Weights of a small GPT-style language model, trained from scratch on English Wikipedia: 2 heads of 64.
Each number is 128 + 24 x the weight over its row's rms, rounded and kept within 0 to 255. Layers, rows and columns count from 0. The size above them is the row's rms in percent of the matrix's.

# layer 2 MLP up, 640x160, rms 0.108, rows 453-467, columns 0-159
size [113 101 101  99 100 104  95 105  96  97 100 101 105  94  92]
[[152 104 143 130 121 124 127  79 119 168 113 143 111 139 112 154 134 128 191 168 111 127  96 153 161 139 113 123 162 173  89 114 114 136 137 130 117 116 110  74 163  92 129 147 128 119 121 140 121 109 117 160  98 124 122 145 142 101 124 100 146 167  85  87 123 111 146 106 150 121 158 120 126 136  81 139 171 141 105 105 165 144 115  99 112 110  97 141 138 147 110 131 128 152 102 117 168 144 125 139 132  93 140 130  95 100 166 123 143 106 136 184 145  80 114  73 129 120  94 128 106 136 188 158 113  94 178 133 122 136 134 174 142 132 114 102 159 110  85 110 134 127 121 126 134 126  80 146 112 133 111 105 102 127 149 118 104 138 119 107]
 [129 134 138 124 145 144 117 168  84  93 111  67 152 142 151 129 117 183 140 120 125 128  91 157 118 110 112 153 127 126 101 119 120 148  93 113 112 143 140 150 140  85 182 120 121  88 149 101 120  99 121 163 118 134 120 116 148 141 156  93 138 163 143 136 162 112 156 124  96 186  62 122 112 140 158 175 153 108  99 148 121 135 156 110 143 149 131 126 128 110 110 129 116  90 100 159 116 106 120 138 137  99 117  95 115 134 177 124 111 127 124 147 130 110 165  98 130 117  93 139 138 137 123 155 110 141 140 159 120 109 136 140  71 154 138  91 121 104 131 106 131 132 130 104 172 128  75 140 132 119 186 168 111 122 147 148 141 104 156 116]
 [148 129 119 111 143 124 116 115  94 114 131 184 126 134  51 111  75 144 123 110  97 112 161 115 148  88  90 113 118 103  98 117 100 131 131 122 145 143 141 117 146 115 154 135 109  91 175  94 142 136 137 145  88 101 134 115 149 124 155 118 105 135 110 152 144 132 164 130 121 112 154 123 132  87 156 152 120 122 134 144 147 132 169 121 171 136 150 134 122  90 112 138 121  83 140  96 141  93 128 111 170 137 110 127 136 105 112 112 167  89 131 136 128  95 124 111 161 104 115 139 116 108 135 154 187 108  71 144 131 166 138 118 117 119 151 128 131 157 118 104 100 127 118  81 146 186 162  84 128 125  97 131 126 115 106 105 127 182 123 108]
 [121 105 136 128 114 171 101 121 191 141 175  98 145 180  91 109 111 130 142 145  91 122 135  83 134 172 136 108 168 125 121 142 118 115 132  78 101 116 142 153 145 118  95 119 105 168 130 159 116  91 155 144 147 134  96 117 102 107 161 116 193 138 113 133 102 127 107 122 114 126 149 142 149 158 120 141 131 151 134  84 109 141  92 135 120 117 127 151 159 106 100 145 123 160 133 136 163 129 127  97 153 162 164 127 148 171 117 149 153 108  73 132 107 138 162 113 117 107 150 156 158 108 112 128 135 120 132 100 110 146 104 137 173 142 137 141 187 158 174 155 129  74 127 134 108 118 144 148 123 132 143 126 160 121 127 133 128 115 115 108]
 [129 137 168  99 124 129 166 145 107 123 114 110 176 119 119 126  95 103 122 134 138 138 130  83 117 102  91 160 115 135 144 127 120 103 141 135 129 144 145 142 121  90 140 105 121 143 138  75 140 110 129 132 124 145  95 156 119 110 133 102 162 145 106 129  92 186  94  49 150 125 158 124 129 133 111 144 125 160 118 153 115 140 126 135 170 129 117 137 120  83  79 110 120 140 137 108  97 117 108 106 153 147 133 104 129 151 142 156 133 104 105 161 131 134 115 140 104 130 112 114 161 137 185 144 139 176 129 107 143 106 154 119 148 135 124 132 180  92 146  98  66  91 147 167  60 134 128 125 162 148  98 111 126 151 124 160 102 112 127 149]
 [126 189 101 154 132 149 167 146 154 115 113 143 165 142 150 127 145 128 126 116 122 110 137 158 137 118 106 132 124 133 113  87 144 167 157 115 154  88 120 140 123 102  82 132 163 105 124  99 128 168 173 116 169  92 170 130 148 117 107 141 121 133 161 117 111 123 125 120 134 139 107 147 131 107 116 139 117 147 120 105 119 124 118 143  91 132 101 131 115 138 108 111 164 134 133 102 123 110 173 142 147 135  50 124 140 118 105 123 124 114 126 114 136 135 142 127 179 170 153  82 121 146 137 104 173  86 145 121 162 112 168 140 110 169 172 140 160 109 157 117 113 171 116 171 145 164  99 119 118 133  79 117 141  97 103 179 146 116 126 137]
 [119 102 137 110 125  82 133 160 108 110 129 115 155 142 165 135 130 160 130 209 131 154 148 115 144 143 132 138 131 126 148 114 128 128  98  97 135 101 121  84 126 112 107 135 138 143 103 117 150 104 118 116  86 122 137  92 134 154 150 126 110 163 107 110 162 135 105  53 148 130 150 143 121  98 112 100 127 136 156 112 164 107 132  94 117  79 154  88 138 133  99 152 121 157 132  97 135 138 154 127 127 123  91  96 114 150 155  95  91 122 146 119 170 137 118  99 124 160 219 124 149  94 137 130 121 132 106 119 113 137 139 120 161 100 119 108 102 154 144 103 113 135  96 134 144 147 107 186  90 136 110 120  95 138 128 128 123 122 127 167]
 [122 129 140 129 102 155 140 153 139  82 138  96 138 134 151 130 158 151  93 195 151 177 112  89 117 106  97 143  85 162 109 125 158 194  81 136 104 105 132 121 138 103 102 112 155 169 158 186 151 125 136 138 136 138 161 145 120 140 137 129  82 123 130 116 121 105 127 116 147 144 140 101 105 122 129 138 140  94 150 118  82 131 127 123 135 136 127 124 115 138 158 173 144 105 137 150 137 136 149 160 109 128 131 113 120 166 110 144 134  69 110 145  96 160 134 154 163 108 202 144 116 156 148 101 147 112 139  95 104 113 124 148 128 177 119 122 135 122 129 128 132 140 126 123 146 154 110 139 151  80 100 128 136 105 160 122 151 139 101 102]
 [140 100 108 155 182 165 127 143  70 127 103 144 147 109 168 106 111 110 109 114 107 118 171 127 109 180 133 152 158 163  91 142 123 140  91 151  99 163 108 139 111 123 103 152  99 106 175 110 147 121 153 123 177  88 120 129 133 193 151 121 137 123 123 138 105 132 128 133 160 110 126 143 124 105 119 116 102 129 168  97 133  93 137 172 137 118 168 158 151  86 159 136 143 103 142 141 131 154 126 129 132 148 133 150 110 117 133 157 179 137 131 163  92 104 130 148 159 120 150 115 154 137 160 162 156 131 155 143 122 130  95 106  94 111 117 128 160 103 125 119  92 147 157 146 119 114 110 129 132 159 129 155 160 145 115 109 124 128 136  71]
 [108 140 120 130 160 117 115 118 115 124 153 195 120  98 123 116 134 136 104 104 186 101 109 124 164  98 127 161 157 117 122 157 146 151 129 151 144 180 127 165 167 150 115 120 127 137 123 171 130  87 115 146 140 145 195 134 121 131 169 124 157 108 149 129 136 114 163 141 146 132 168 186  95 205 140 133 131 109  98 108 113 118 144 125  94 135 185 177 108 111 105 128  92 102 135 110 101 138  90 104 101 111 110 132 153 126 117 123 146 107 134 139 116 122 134 107 131 181 167 107 107 136 113 138 113 144 133 150 166 125 145 133 137 114 107 120 132 129 107 114 152 133 124 104 142  97  99 140 149 152 160 136 132 152 125 107 125 115  84 149]
 [146 160 131 142 189 140 144 104 169 100 132 150 150 138 102 167 147 135 127 127  97 128 110 148  98 151 129 118 145 160  95 107 107  96 112 111 115  75 135 108 121 142 137  86 140 135 122 122 156 123 141  97 143 120 143 112 124 112 135 119 134 160 104 113 110 121 122 169 143 117 165 177  97  84 117 114 103  85 138 117 122 120  91 100 129 169 123 140 158 108 179 149 114 131 120 110 133 110 120 111 123 176  94 136 108 148 104  96 112 153 161 163 122  97 124  95  93  95 142 165 164 135 124 121 100 126 138 152 140 110 143 111  93 131 100 106 160 158 112 163 160 133 136 141 106 107 106 100 146 144 143 146 179  59 146 133 149  97 144 122]
 [ 77  91 127 157  98 121 151 109 171 154 124 174 120  98 136  86 142 155 117 102 129 152  89 126 124 125 157 146 144 112 155 152  84 161 128 125  88 137 126  80 100 136  94 100 154 126 148 126 122 129 107 108 118 138 110 117  94 162 177 137  93 109 109  99 100 145 143 150 146 102 130 109 157 138  79 164 166 151 146 127 145 147 163 136 138 115 130 134 149 137 142  98 164 125 130 102 116 132 106 119 124  81 174 101  87 174 163 150 144 111 166 104 176 113 126  98 112 159 129  98 150 119 106 157 131 106 136 136 134 125 103 134 123 121 124 117 146 131 113 179 157 127 131 103 128  92 150 157 146 110 150  82 118 141 131 148 128 154 136 155]
 [117 142 106 171 160 111  90 126  86 123 150 154 124 116 116 174 116 141 132  87 119 108 157 124 135 111  85 113 168 115 117  88 119 109 154 150 128  94 130 150 140 123 151 118 176 108 142 133 116 111  73  87  93 126 133  77 185 112 109 123 126 106 132 149 110 125 111 122 175  98 117 147 181 129 103 149 110 130 126  85 118 126 116 106 120 127 115  93  92 102 162 114 110 103 124 132  97 123 130 129  76 115 122 174 132 113  83 121 119 113 113 138 112 101 106 122  89 113 136 110  99 130 108 111 151 133 127 155 131 169 139  79 124 134 121  86 117 126 141 140 163 166 184 138 142 119 155 115 101 103 159 171 119 117 139 117 145 146 116 126]
 [132 132 118 156 130  80 126  98 123 117 143 134  63 143 159 151 103 142 146 126  83 121 131 111 134 116 173 129 132 103 133 137  75 115 112 163 128 130 183  87  83 126 134 168 142 145 115 164 148 110 124 125 133 126 135 111 146 142 133 146 131 130 150 144 121 125 155 161 132 176 141 168 140 166 166  94 113 139 132 142 121 112  78 104 148 126 127 142 128 140 175 101 113 122  57 170 161 101 137 115 122  95 137  98 129 158  96 130 107 155 143 148 114 153 131 170 126 152 121 151 104 133 139 138  88  98 182 133 105 120 127 128 139 174 134 125 130 108 138 140 129 149 134 126 101 142 153 105 137 131 101 125 112 146 156 116  91  90  91 176]
 [179 112 150 179 104  93 159 144 100 123 130 125 104 128  79 148 129  71 107 134 151 102  90 103 111  96  85 115 155 133 116  98 128 115 100 134 168 144 166 119 157 135 158 158 124 145 137  92 152 112 112 101 153 151 100 137 108 162 176 163 127  71 100 119 117 132 103 124 125 125 112 131 143 112 123 128 152 113 133 148 124 154 145 167 178 153  97 124 104 106 136 119 125 120 170 115 142 148  98 136 134 119 144 142 112 101 149 121 101  98 139 114 164 150  99 118 122 162 112 137 127 128 129 137  63 108 134 106 104 138 122 111 107  93 144 167 118 111 123 135  89 178 117 129 160  93 137 104 118  90 159 136 107 106 153 119 142 155 109 119]]
# layer 2 MLP down (transposed), 640x160, rms 0.0979, rows 453-466, columns 0-159
size [107 101 106 103 103 101 100 108  97  96 100  94 101  95]
[[133 121 144 112 132 135 100 141 146 127 103 143 144  74 147 128 123 150 121 133 110 141 139 143 130 112 126 148 175 125 103 197 162 127 105 123 135 125 100 128 161 147 117 136 103 131 137 175 131 176 133 149 130 147 105 102  62 122 127  90 133  58 109 106 146 137 142 185 123 119 140  85 125 113  98  95 113 130 138  97 158 106 108 106  95 153 110 111 156  86 118 116 137 125 124 157 166 144 129  96 150 154 179 160 140 117 111 116 143 184 117 113 147 121 135  82 101 116  88 137 119 126 144 139 119 101 109 138 139 112 147 169 130 118 106 131 139 111 103 124 124  75 114 150  92  99 117 118 133 148 111 147 160  87 111  88 147 138 139 107]
 [112 142 154 107 143 145 157 150  98 113 159 130 126 134 130 167  98 110 147 137 126 123 116  98 101  90  98 120 111 156  93 156 138 124 135 123  76 145  82 138 137 144 139 129 117 141 143 131 106 143 123 106  70 147 113 119 114 129  86 105 125 147 158 103 134 109 133 116 157 174 126 112 153 125 134 120 150 118 123 101 113 135 148 182 141 162 120 128 100 146 111 133 128  93 132  91 130 138 137 111 126 125 135 165 114 130 105 154 120 154 122 209 141 148 123  81 161 130 118 157 121 181 145 149 112 122 162 131  63 116 178 167 106 150 148 103 146 100 145 118 159  86 138 141 160 132  97 178 140 113 130 118  97 106 167 120 153 118  96 116]
 [150 159 108 113 147  84 115 146  84 166 131 125  87 129 141 111 141  96 108 122 141 120 116 126 106 153 155 185 129 158 114 127 134 120 128 111  99 139 117 145 111 145 134 164  82 130 128 131 100 149 127 106 118 134 132 165 164 114 153 160 172 122 135 134 146 145 163 121  95 128 126 112 127 146  61 116 146 147 127 104 121 110 148 117 127 139 112 128  96 125 154 114  87  83 121 112 114 121 125 125  86 182 113 137 158 144 149 122  82 142 151 141  83 112 140 131 111 166 120 102 153 113 111 120 109 165 133 106 118 124 138 125 168 168 106 117 116 152 162 149 132 157 147 117 200 145 139 146 153 130 161 186 114 137 155  95 162 104  94 102]
 [163 166 122 124 109  95 148  59 160 140 114 154 121  78 134 179 121 121 131 120  75  89 129 103 113 117 154 151 129 130 144 132  90 143 114 106 134 128 178 141 146 142 130 126 144 117 136 137 106  88 140 177 143 139 113 106 131 165 115  72 166 119 143 146 121 173 117 121 127 118 137 180  99 107  87 162 178 132  98  91 108 139 132 183 106 131 137 136 119 112 174 155 139  98 120 109 128 137 120 123 138  77 111 127 122 134 139 131 152  98 118 145 136 193 145 142 123 137 131 124 144 154 143 128 117 127 139 106 106 126 100  96 152  88 130 142 129 162 134 143 105 128 108 133 139 156 126 148 126 151 120 188 136 127 111 143 128  99 123 164]
 [137  98 129  96 126 101 167 145  94  80 128 158 109 155 101 144  70  82 115 146 145 131 139 158 112 123 152 132  90 147  90 145 115 138 129  92 149 178 130 120  78 165 168 165 133 123 123  86 133 103 108 116  98 157 119 152  94 158 125 125  90  85 100 177 113 130 149 102  94 136 148 154 123 168 125 137 141 148 108 122 122 166 157 146 127 101  94 150 130 124 133 107 143 183 125 115 126 157 152 120 145 115 119 118 105 127 104 126 115 107 107 127 111 145 136 149 159 126 107 109 108 114 157 133  89 165 140 103 126 134 116 142 144 127 107 128 128  98 146 126 108 106 184 108 145 149 108  83 115 119 124 106 110 111 102  66 138 137 151 126]
 [127 116 130 136 142 121 115 140 149  98  98 130 107 186 131 152 143  93  82 133  98 109  90 112 109 179 107 104  81 119 117 125 127  90  95 118 169 118 168 133 131 138 132 117 137 155 142 162 139 125 141 125 130 122 113 107 136 153 176 147 146 108 133 111  93 152 149 146 118 176 117 140 112 145  93 154  97 168 136 166 116 141 139  92 182 120 107 101 107 113 130 155 121 140 116  81 131 113  99 113 178 107 173 139 143 143 164 123 131 120 151 107  95 125 104 178 137 142 136 145 146 127 176 119 115 141 162 141 140 125 130 179 138 155 137  81 117  86  65 131 156 154 148 126 137 115 144 124 129 150 147 126 124 131 126 119 160 137 170 127]
 [119 156 166 151 160 130 104  88 130 162 115 101 132 189 130 107 135 129  77  74 104 163 153 150 106 120 133 124 143 136 125 103 135 122 111 128 118  86  93 119 121  72 114 106 153 113 156 101 167 121  79 100 145 127 117 132 124 117 117 132 144 120 100  60 154 160 134  72 129 120 110 174 147 127 100 138 109 123 120 110 112 143 103 123 165 110 140 126  92 131 145 138 112 122 148 101 116 134 140 116 147 116 140  92 148 103 125 115 158 126 158 170 174 107 155 148 122 157 136 174 167 155 159 112 103 110 125 150 168 167 124 136 120 127 142 144 149 155 155 130 144 145 132 143 138 131 133 143 133  74 112 132 128  98 178 123 149 133 101 128]
 [ 80 111 104 127 106 103 152  91 108 118 135 145 155 174 126 128 134 126  89 118 116 128 119 161 162  98 120 106 122 121 114 144 124 113 113 133 146 107 125 152 115 137 117 150 124 181 123 118 148 138 136 145 137 132 142  83 104  99 150 145 174 129 154  64 132 150 150  91 156 143 160 136 142  83 126 114  94 127 170 120 133 161 148 101 155 184 167 127 143 131 124 156 167 128 153 164 152 167  91 141 195 114 136 120 131 147 150 109 121 150 122 112 137 164 104 150 146 160 114 134 157 144  97 118 118 127 141 129  74 116 128 122 135 121 137 131 102 117 142 142 149 110 158  77 161 117 173 110 110 134 132 129 171 138  93 130 182 138 118 147]
 [141 121 112 118 113 111 115 109 135 144 129 118 136 156 119  95 141 112 172 132 136 124  72 127 137 104 113 150 162 101 147  98 132 133 178 115 158 128 171  84 144 115 138 102 110 125  69 153 152 100 134 134  49 170  91 134 111  67 145 144 149 150 119 157 122 139 127 125 122 183 141 121  94 128 131 106 151 108 135 142 123 131 121  71 125 113  97  89 133 122 102 147 128 133 130 144  85 121 139 153 116 115 121 107 176 107 113 132 121  97 179 151 141 145 129  97 142 134 157 105  90 147  86 113 101 102  88 123 151 113 162 135 177 148 138 164  89 110 129 119 161 132 143 105  99 138 116 146 102 107 134 109 119 123 113 136 114 134 124 139]
 [128 115 100 153  98 142  85 113 172 108 117 118 125 140  98 136 119 133 127 117 134 144 167 125 122 106 145 129 137 145 141 139  95 153 163 111 141  98  48 101 120 121  99 113 109 149 137 102 149 178 131 103 135 109  85 125 107 168 114  98 145 133 136 125 126 111 127 128 127 141 179  89 137 145 111 115 100  84  97 130 119 135 112 127 101 115  73 125 136 139 149 106 123 152 115 162 171  98 133 107 108  95 100 150 118 123 124 127 172 146  98 114 150 118 105 111  91 139  74 163 185 131 144  70 146 124 122  87 101 132 158 142 119 116 114  76 137 130  58 130 144 126 138 101 128 120 115 139 157 148 132 121 131 139 139 107 107 100 132 146]
 [123 159 110  90 116 165  84 135 139 101 143 107 127 138 135 122 147 167 150 132 128  84  99 170 110 122 149 112 112 149  81 110 149 154 165 118  86 147 110 129 130 146 177 131 108 127 111 146 119 132 138 176 104 153 118 123 145 133 166 123 110 105 128 109 141 106  89 102 150 189 136 130 131 115 118 112 133 107 104 165 163 110  82 102 162 127 114 109 124  91 144 154 163 108 129 155 144 122  85 125  73 114 139 156 144 180  97 121 135 149  98 145  96 121 122 142 130 153 102 112 149  97  78 106 146 150 137 134 116 144  90 133 115 113 134 105 113 111 121 176 118 111 150 130 105 124 130 136 133 147 144 150 153 159  63 146 105 155 113 109]
 [122 121  96 105  79 165  72 115 174 145 139  98 164 138 117 141 176  75  69 144 127 114 111 150 110  76 111 174 154 140 151 153  92 103 104 118 162 127 136 143 117 135 112 104 155 129 130 144 127  82  88 119  94 104 115 113 115  94 135 111 135 136 149 100 160 158 153 128 120  89 165 124 161 139  83 130 137 146 131 112 147 153 128 142 164 135 116 139 110 116 154 106 134 112 132 109 138 106 156  75 137  97 115 125 161  75 129 121 154 135 149 141 140 125 164 154 126 126 147 100 138 120 154 152 143 121 131 159 170 115 107 135 138 127  93 129  99 139 115 151 179 122 124 118  98 111 106 126 135 144 129  79 146 130 131 119 125 107 162 115]
 [118 136 153 148 146 159 148 159 137 137 105 154 113 122 125 117 159 143 162 152  82 172 179  91  99 120  96 132 107 115  88 169  88 137 146 121 139 116 123 128 129 152 100 128 143 105  96 159 121 144 148 151 141 120 140 139 127 144 215 112 139 120 142 152  96 122 145 123  98  90 124 131 134 125 129 126 110 123 116 140  89 163 146 109 138 113 106 149 163 164 145 164 121 191 144 121  97 128 109 105 132 140  80 138 129 106 128 134 169 109 139 155 143 133 127 117  90 128 130 141 109 109  71 139  84 109  95 108 156  82 179 137 140 141 134 164 172 141 139 119 108 155 131 156 115 123 186 117 152 116 127 147 123 147 112 127 126 134 146 135]
 [156 135 129 117 107 131  87 152 107 115 140 112 171 137 100 122 135 110 114 125 169 162 163 154 122 155 134 135 131 117 108 144 167 124 156  99 119 157  84 141 152 124  92 115 126 113 157 135 106 139 151 138 106 141 135 150 151 137 190 143 146 170 124 139 148 131 138 137 137  91 144 146 137  87 118 152 145 123 186 182 138 177 173 147 114 134 120 128 151 140 119 123 173 170  91  77 129 145 127 148 158 161  90 142 150 118 141 107 125 112 146  91  89 128  95 145 128 127 132 137 172 131 136 126 135 170 153 157 124  84 168 100 131 108 100 150 118 143  93 148 117  97 125  95 154 141 109  89 151 134 152 116  89 141 116 132 146 124 164 116]]
# layer 2 MLP gate, 640x160, rms 0.111, rows 454-467, columns 0-159
size [ 94 103  95  99 100  91 109 101 103 110  99 106 105  98]
[[124 136 116 130 113 118 132 106 174 112 134 136 153 118 139 143  90 122 112 139 127 134 148  79  88 130 162 142 116 181 101  75 112 148  82 132 123  82 107 154 141 127 148 161 112 121 127 143 139  82 130 103 124 139  79 105 162 192 119 140 136 130 120 104 149 121 162 109 110 128 115 149 117 108 145 127 177 148  94 143 133 120 119 103 125 108  74 125 121 106 136 165 178 144 139 108 113 108 172 134 121 127 141 130 118 126  66  96 110 156 115 120 175 132 135 114 130 150 119 111 108 124 167 144 131 147 130 157 120 110 120 153 164  91 134 147 158 125 163 147  72 118 151 116 147 132 119  74 121  98 111 106 124  98 110 142 174 146 116 112]
 [ 75  96 121 174 127 125 142 102 156 104 130 128 102 130 116 109 125  89 152 135 151 127 107 111 170 144  89 159  77 113 140 147 135 137 144 141 141 119 167 118 123 161 104 104 158 130 154 116 135 166 139  89 129 117 134 133 123 116 134 131 133 159 156 153 154 168  73 127 126 146 163  63  74 156 174 132 121 122  85 165 133 122 104  93 143 126  90 132 139 127 129 115 125 124 156  91 145 129 139 121 144  98 111 104 122  98 120 182  95 119 128 136 112 135 146 139 111 124 121 130 137 111 159  89 104 104 124 102 118 104 126 120 136 147 147 160 106 173 153 169 137  89 153 122 106 142 151  86 144 105 104 155 138  64 131 146 143 139 131 123]
 [133  96 119 120 149 187 122 160 119  80 112 133 155 110 142 139 121 160 168 102  94 127 110 154 125 175 129 102 130 141 110 124 148 117 137 147 136 122 106  92 137 115 139 117 121 111 150 129  70 119 135 116 129 131 106 152 105 145 139 138 110 124 105 171 145 130 163 123 148 130 143 118 120 128 118  91 109 129 102 110 106 127 130 125 119 109 114 118 169  80 126 106 138 169  95  91 134 154 134 163 121 149 166 159 132 116 127 154 179  87 121 123 117 128 156 121 148 112 158 108 145 135  99 147 100 158 118 119 147 143 146  76 172  52 101 102 108 145 129 163 165 144 136 138 137 100 148 137  96 145 157 136 122  98  83  87 110  72 162 118]
 [159  98 138  70 123 124 137 141 126 156 120 111 101 163 106 133  80 108  88 149 131 115 132 145 144 122 152 153 153 124 154 132 113 145 148  81 167 148 104  86 153 150 127 106 147 105 125 126 128  94 107 122 100 152 160 136 116 117 129  54  79 115 138 152 156 118 133 115 118  88 116 123 132 131 139 146 127  99  98 103 139 138 145 102 160 128 176 102 112 112 162 114 166 139 116  96 156 148 105 150 102 132 131 154 131 119 121 120 136 155 125 126 129 144 162 139 153 165 163 167 150 148 127 169  98 148 117 134 123 133 117 138 148 101  87  86  94 122 169 171 102 139 144 118 165 158 124  98 134 107 118 173 138  85  97  90 122 117 102 115]
 [112 149 126 145 103 127  55 137 163 181  88 111 129 117 161 180  94 127 123  86 118 138  70 140 110 123 160 125  83 135 147  97 115 155 140 120 125 136 127 104 154 150 130 118 120 119 140 124 147  87 174  91 113 118 148 133 154 118  91 124 135 118  94 183 143 137 126 135 128  80 137 160 116 128 175 118 125 108  93 154 140 153 102 115 112 134 120 132 107 119 119 138 135 150 120  87 109  90 118 100 121  91 132 144 136 138 122 127 141 160 122 126 101 133 112 151  96 162 138 152 114 142 127 139 130 132  91 113  92 112  81 153 125 144 178 118 115 146 130 104 132 148 109 106  97 181 134 137 131 178 142 129 102 137 113 124 179 149 100 159]
 [168 170 128 132 179 108 124 125 180 139 118 112 134  91 138  96 136 145 137 121  81 157 166 100 134 136 137  99 139 152 183 155 122 106 157 138 167 102 103 111 137 144 112 145 121 145 156  88 136 169 133  92 132 126 136 108  86 110 109 108 145 134 123 126 156 150 140 122 150 127  95 105 106 153  87 129 100  75 129 113 112 133 112 155 164 116  48 132 115  95 129 171 162 100 136 171 119 153 114 124 131 111 153 138 116 133 124 166 139  81 106 143 135 105 133 123 152 126 115 122 116 124 150 112 130 118 126 130 128 104 104 151 160 133 132 136  91 118 138 129 116 101 109 122 133 142 120  84 112 127 158 159 132  93 160 171  92 112 180 132]
 [126 126 114 101 146  88 112 117 130 133 109 109  78 140 177 150 114 158  73 139 129 165 106  82 134 113 163 123  78  88 135 153  96 112 105 134 184 157 125 131 125 154 137 137 180 155 136 182 147 141 116 177 142 131  96 145 146 117 143  92 144 119 107 132 124  87  96 125 122  99 133 100 130 142 130  96 109  89 127 112 110 140  83 148 120 128 102 136 117 174 136 109 133 130 150 107 174 148 143 171 145 108 131 123 114 108 144 145 133 139 142 130 140 153 144 157 148 109 158 141 166 113 160 124 133 159 171 108 124 126 101 175 188 133 122 136  94  89 120 111  96 134 106 129 135 147 118 140 130 106 138 133 106 120 129 122 145 163 142  93]
 [144 115 107 150 119 132 109 128 124 140  81 128 127 117 112 110 125  98 141  95 134 132 139 143 104 124 168 137 106 152 134 128 100 141  90 125 152 148  92 125 102 177 147 186 103 121 142 116 152 154 126 132 104 112 141 118 134  96 105 134 117 138 137 136  95 144  71 110 108 168  94 133  88 154 128  64  92  79 156 139 109 116 119 113 118 113 121 128 198 130 119 126  94 126 119 142 111 144 151 157 190 140 120 146 175 141 144 138 173  77 199 135 162 104 115 137 124 110 150 111 159 140 166 171 106  90 108 137 131 117 118 135 100 152 153 108 142  95 128 131 157 136 123 115 121 124 138 121 127 130 144 131 176 124 145 131 112 115 138 105]
 [110 123 120 163 136 137 160 167 149 106  98 125 132 153 145 149 163 151 163 128 118  84 117  94 117 130 165 134 111 164 114 122 101 120 172 132 193 128  72 114 118 133 102 164 113 139  91 100 154 168 105 117 155  79 102 128 108 135  90  97 111 138 118 159 134 143 108 142 132 110 129  93 144 116 103 154 121 116 136 129 159 143 143 133 127 102 129 114  80 119 143 134 139 116 103 111 172 132 137 118 154 115 132 145 136 144  89 148 137 157 105 178 133  93  73 118 111 137 115 139 129  95 128  95 153 129 122 114 102 122 129 121 121 126 119 147 124 137 106 119 116 157 149 107 109 164 117  90 164 138  82  97 120  92 139 152  87  73 178 112]
 [128 175 154 114 116  97 143 140 132 128 116 128 108 116 152 142 121 151 115 138 138 152 144 145 121 129 144  77 128 129 148 171  95 147 127 150 154 165 106 144 166 142 108  68 154 121 114 139 140 131  93 150 106 191 145 127 132 122 131 134 132 139 121 156 134 101 146 156 159 126 138 111 169 142 145 161 117 158 165 163 141 157 115 123 111 135  80 147 130  79 190 180 142 115 116 142 178  89  88 139 152 163 142 128 145 177 145 106 114 146 170 144  97 162 166 129 142 113  99 170  96 111 108 133 147 149 128 129 150 128 142 126 146 112 135 107 150 161 123 133  94 129 128 141 148 141 123 119 182 177 118 159 138 130  98 118 137 145 127 136]
 [141 149 108 136 173 129  92 129 150  99 112 120 183 138 159 130 136 115 146 162 117  98 169 165 153 127 121 153 164 153 116 124 116 107 105 110 124 136 137 186 137  92 100 133 111  97 131 151 110 137 130 153 158 122  95 142 180 106 113 163 147 116 126 133 136 148 170 141 129 132 152 110 120 113 168 109 131 120 108  81 113 108 118  74 151 164  75 135 123 106 109 123 119 161 122 185 118 152 104 136 115 139 137 103 114  85 112 145 132 150 156 143 131 107 147 128 114 121 168 108 112 123 120 164 166 145 150 155 165 150 109 179 102  94 149 110 148 140 142 101 120 181 105 137 144 129 115  91 103 146 110 144 164 108 128 151 161 126 146 135]
 [116 154 151  73 110 194  92 144 174 121 155 128 143 168 108 132 204 134 173 152 143 161 139 120  91 138 124 157 124 120 120 136 148 129 127 129  98 167 153 165 143 153 130 150 124 111 131 135 133 154 152 104 159 147  97 134  99 181 123 102 130 104 134 115  97 155 128 151 138 122 116 146  87 102 150 124 137  95  88 115 117 195 118 150 156 118  93 129 158 140 134 161 149 189 117 122 126 135 106 104 120 115 107 125 151 137 162 171 152 135  94 108 141 120 158 120 120 131 170 121 134 154 124 129  86 125 124 155 128 112 141  95 134 147 129 150 139 138 129  94 136 125 112 125 142 124 134 113 147 161 104 130  90 113  98 139 133  99 162 153]
 [118 112 107 162 127 130  90 158 148 126 143 125 153  80 109 138  97 123 136 160 118 116 116  84 106 151  92 102 116 126 124  83 157 129 112  83 160 110 116 106 180 155 168  87  95 138 165 137 104 185 138 118 132 106 161 141 102 111 149 127 167 146 152  97 153 140 122 122 102 114 122 128 114 109 122 156 154 111 154 128 156 172 146 161 131 104  93 127 120 113 101 132 169 157 141 112 122 130 124 140 161 183 140 130 127 131 129  66 200 125  94 166 146 154 150 116 128 154 132 111 127 133 128 149 134 119 162 129 135 139 151 131 118  60 115 142 106 137 127 127 100 136 141 152 140 123 156 154 137 111 104 158 152 122 105 124 147 127 161 118]
 [ 99 156 127 125 140 156 112 162 131 158 110 122 158 163 148  95  87 126 120 154 124 165 135 116 131 143 110 140 120 128 111 128 127 111 152 112 101 126 136 126 109 102 128 143 143 117 127 134 105 142 126 170 105 145 127 123 111  71 128 142 146 135 123  89 130  91 123 100 118 161 124 146 141 121 135  97 137 158  86 115 141 185 124 164  85 102 189  80 110 175 116 129 147 112 127 142 132 122 153 124 145 152 158 101 152 120  96  93 136 157 146 122  91 158 126 167 153 133 134 196 149 138 143 128 127 144 137 106 160 112 148 117  89 135  76 105 119 103 168 134 112  98 127 111 112 124 139 155 112 128 107 109  76 109  76  86  81 116 110 140]]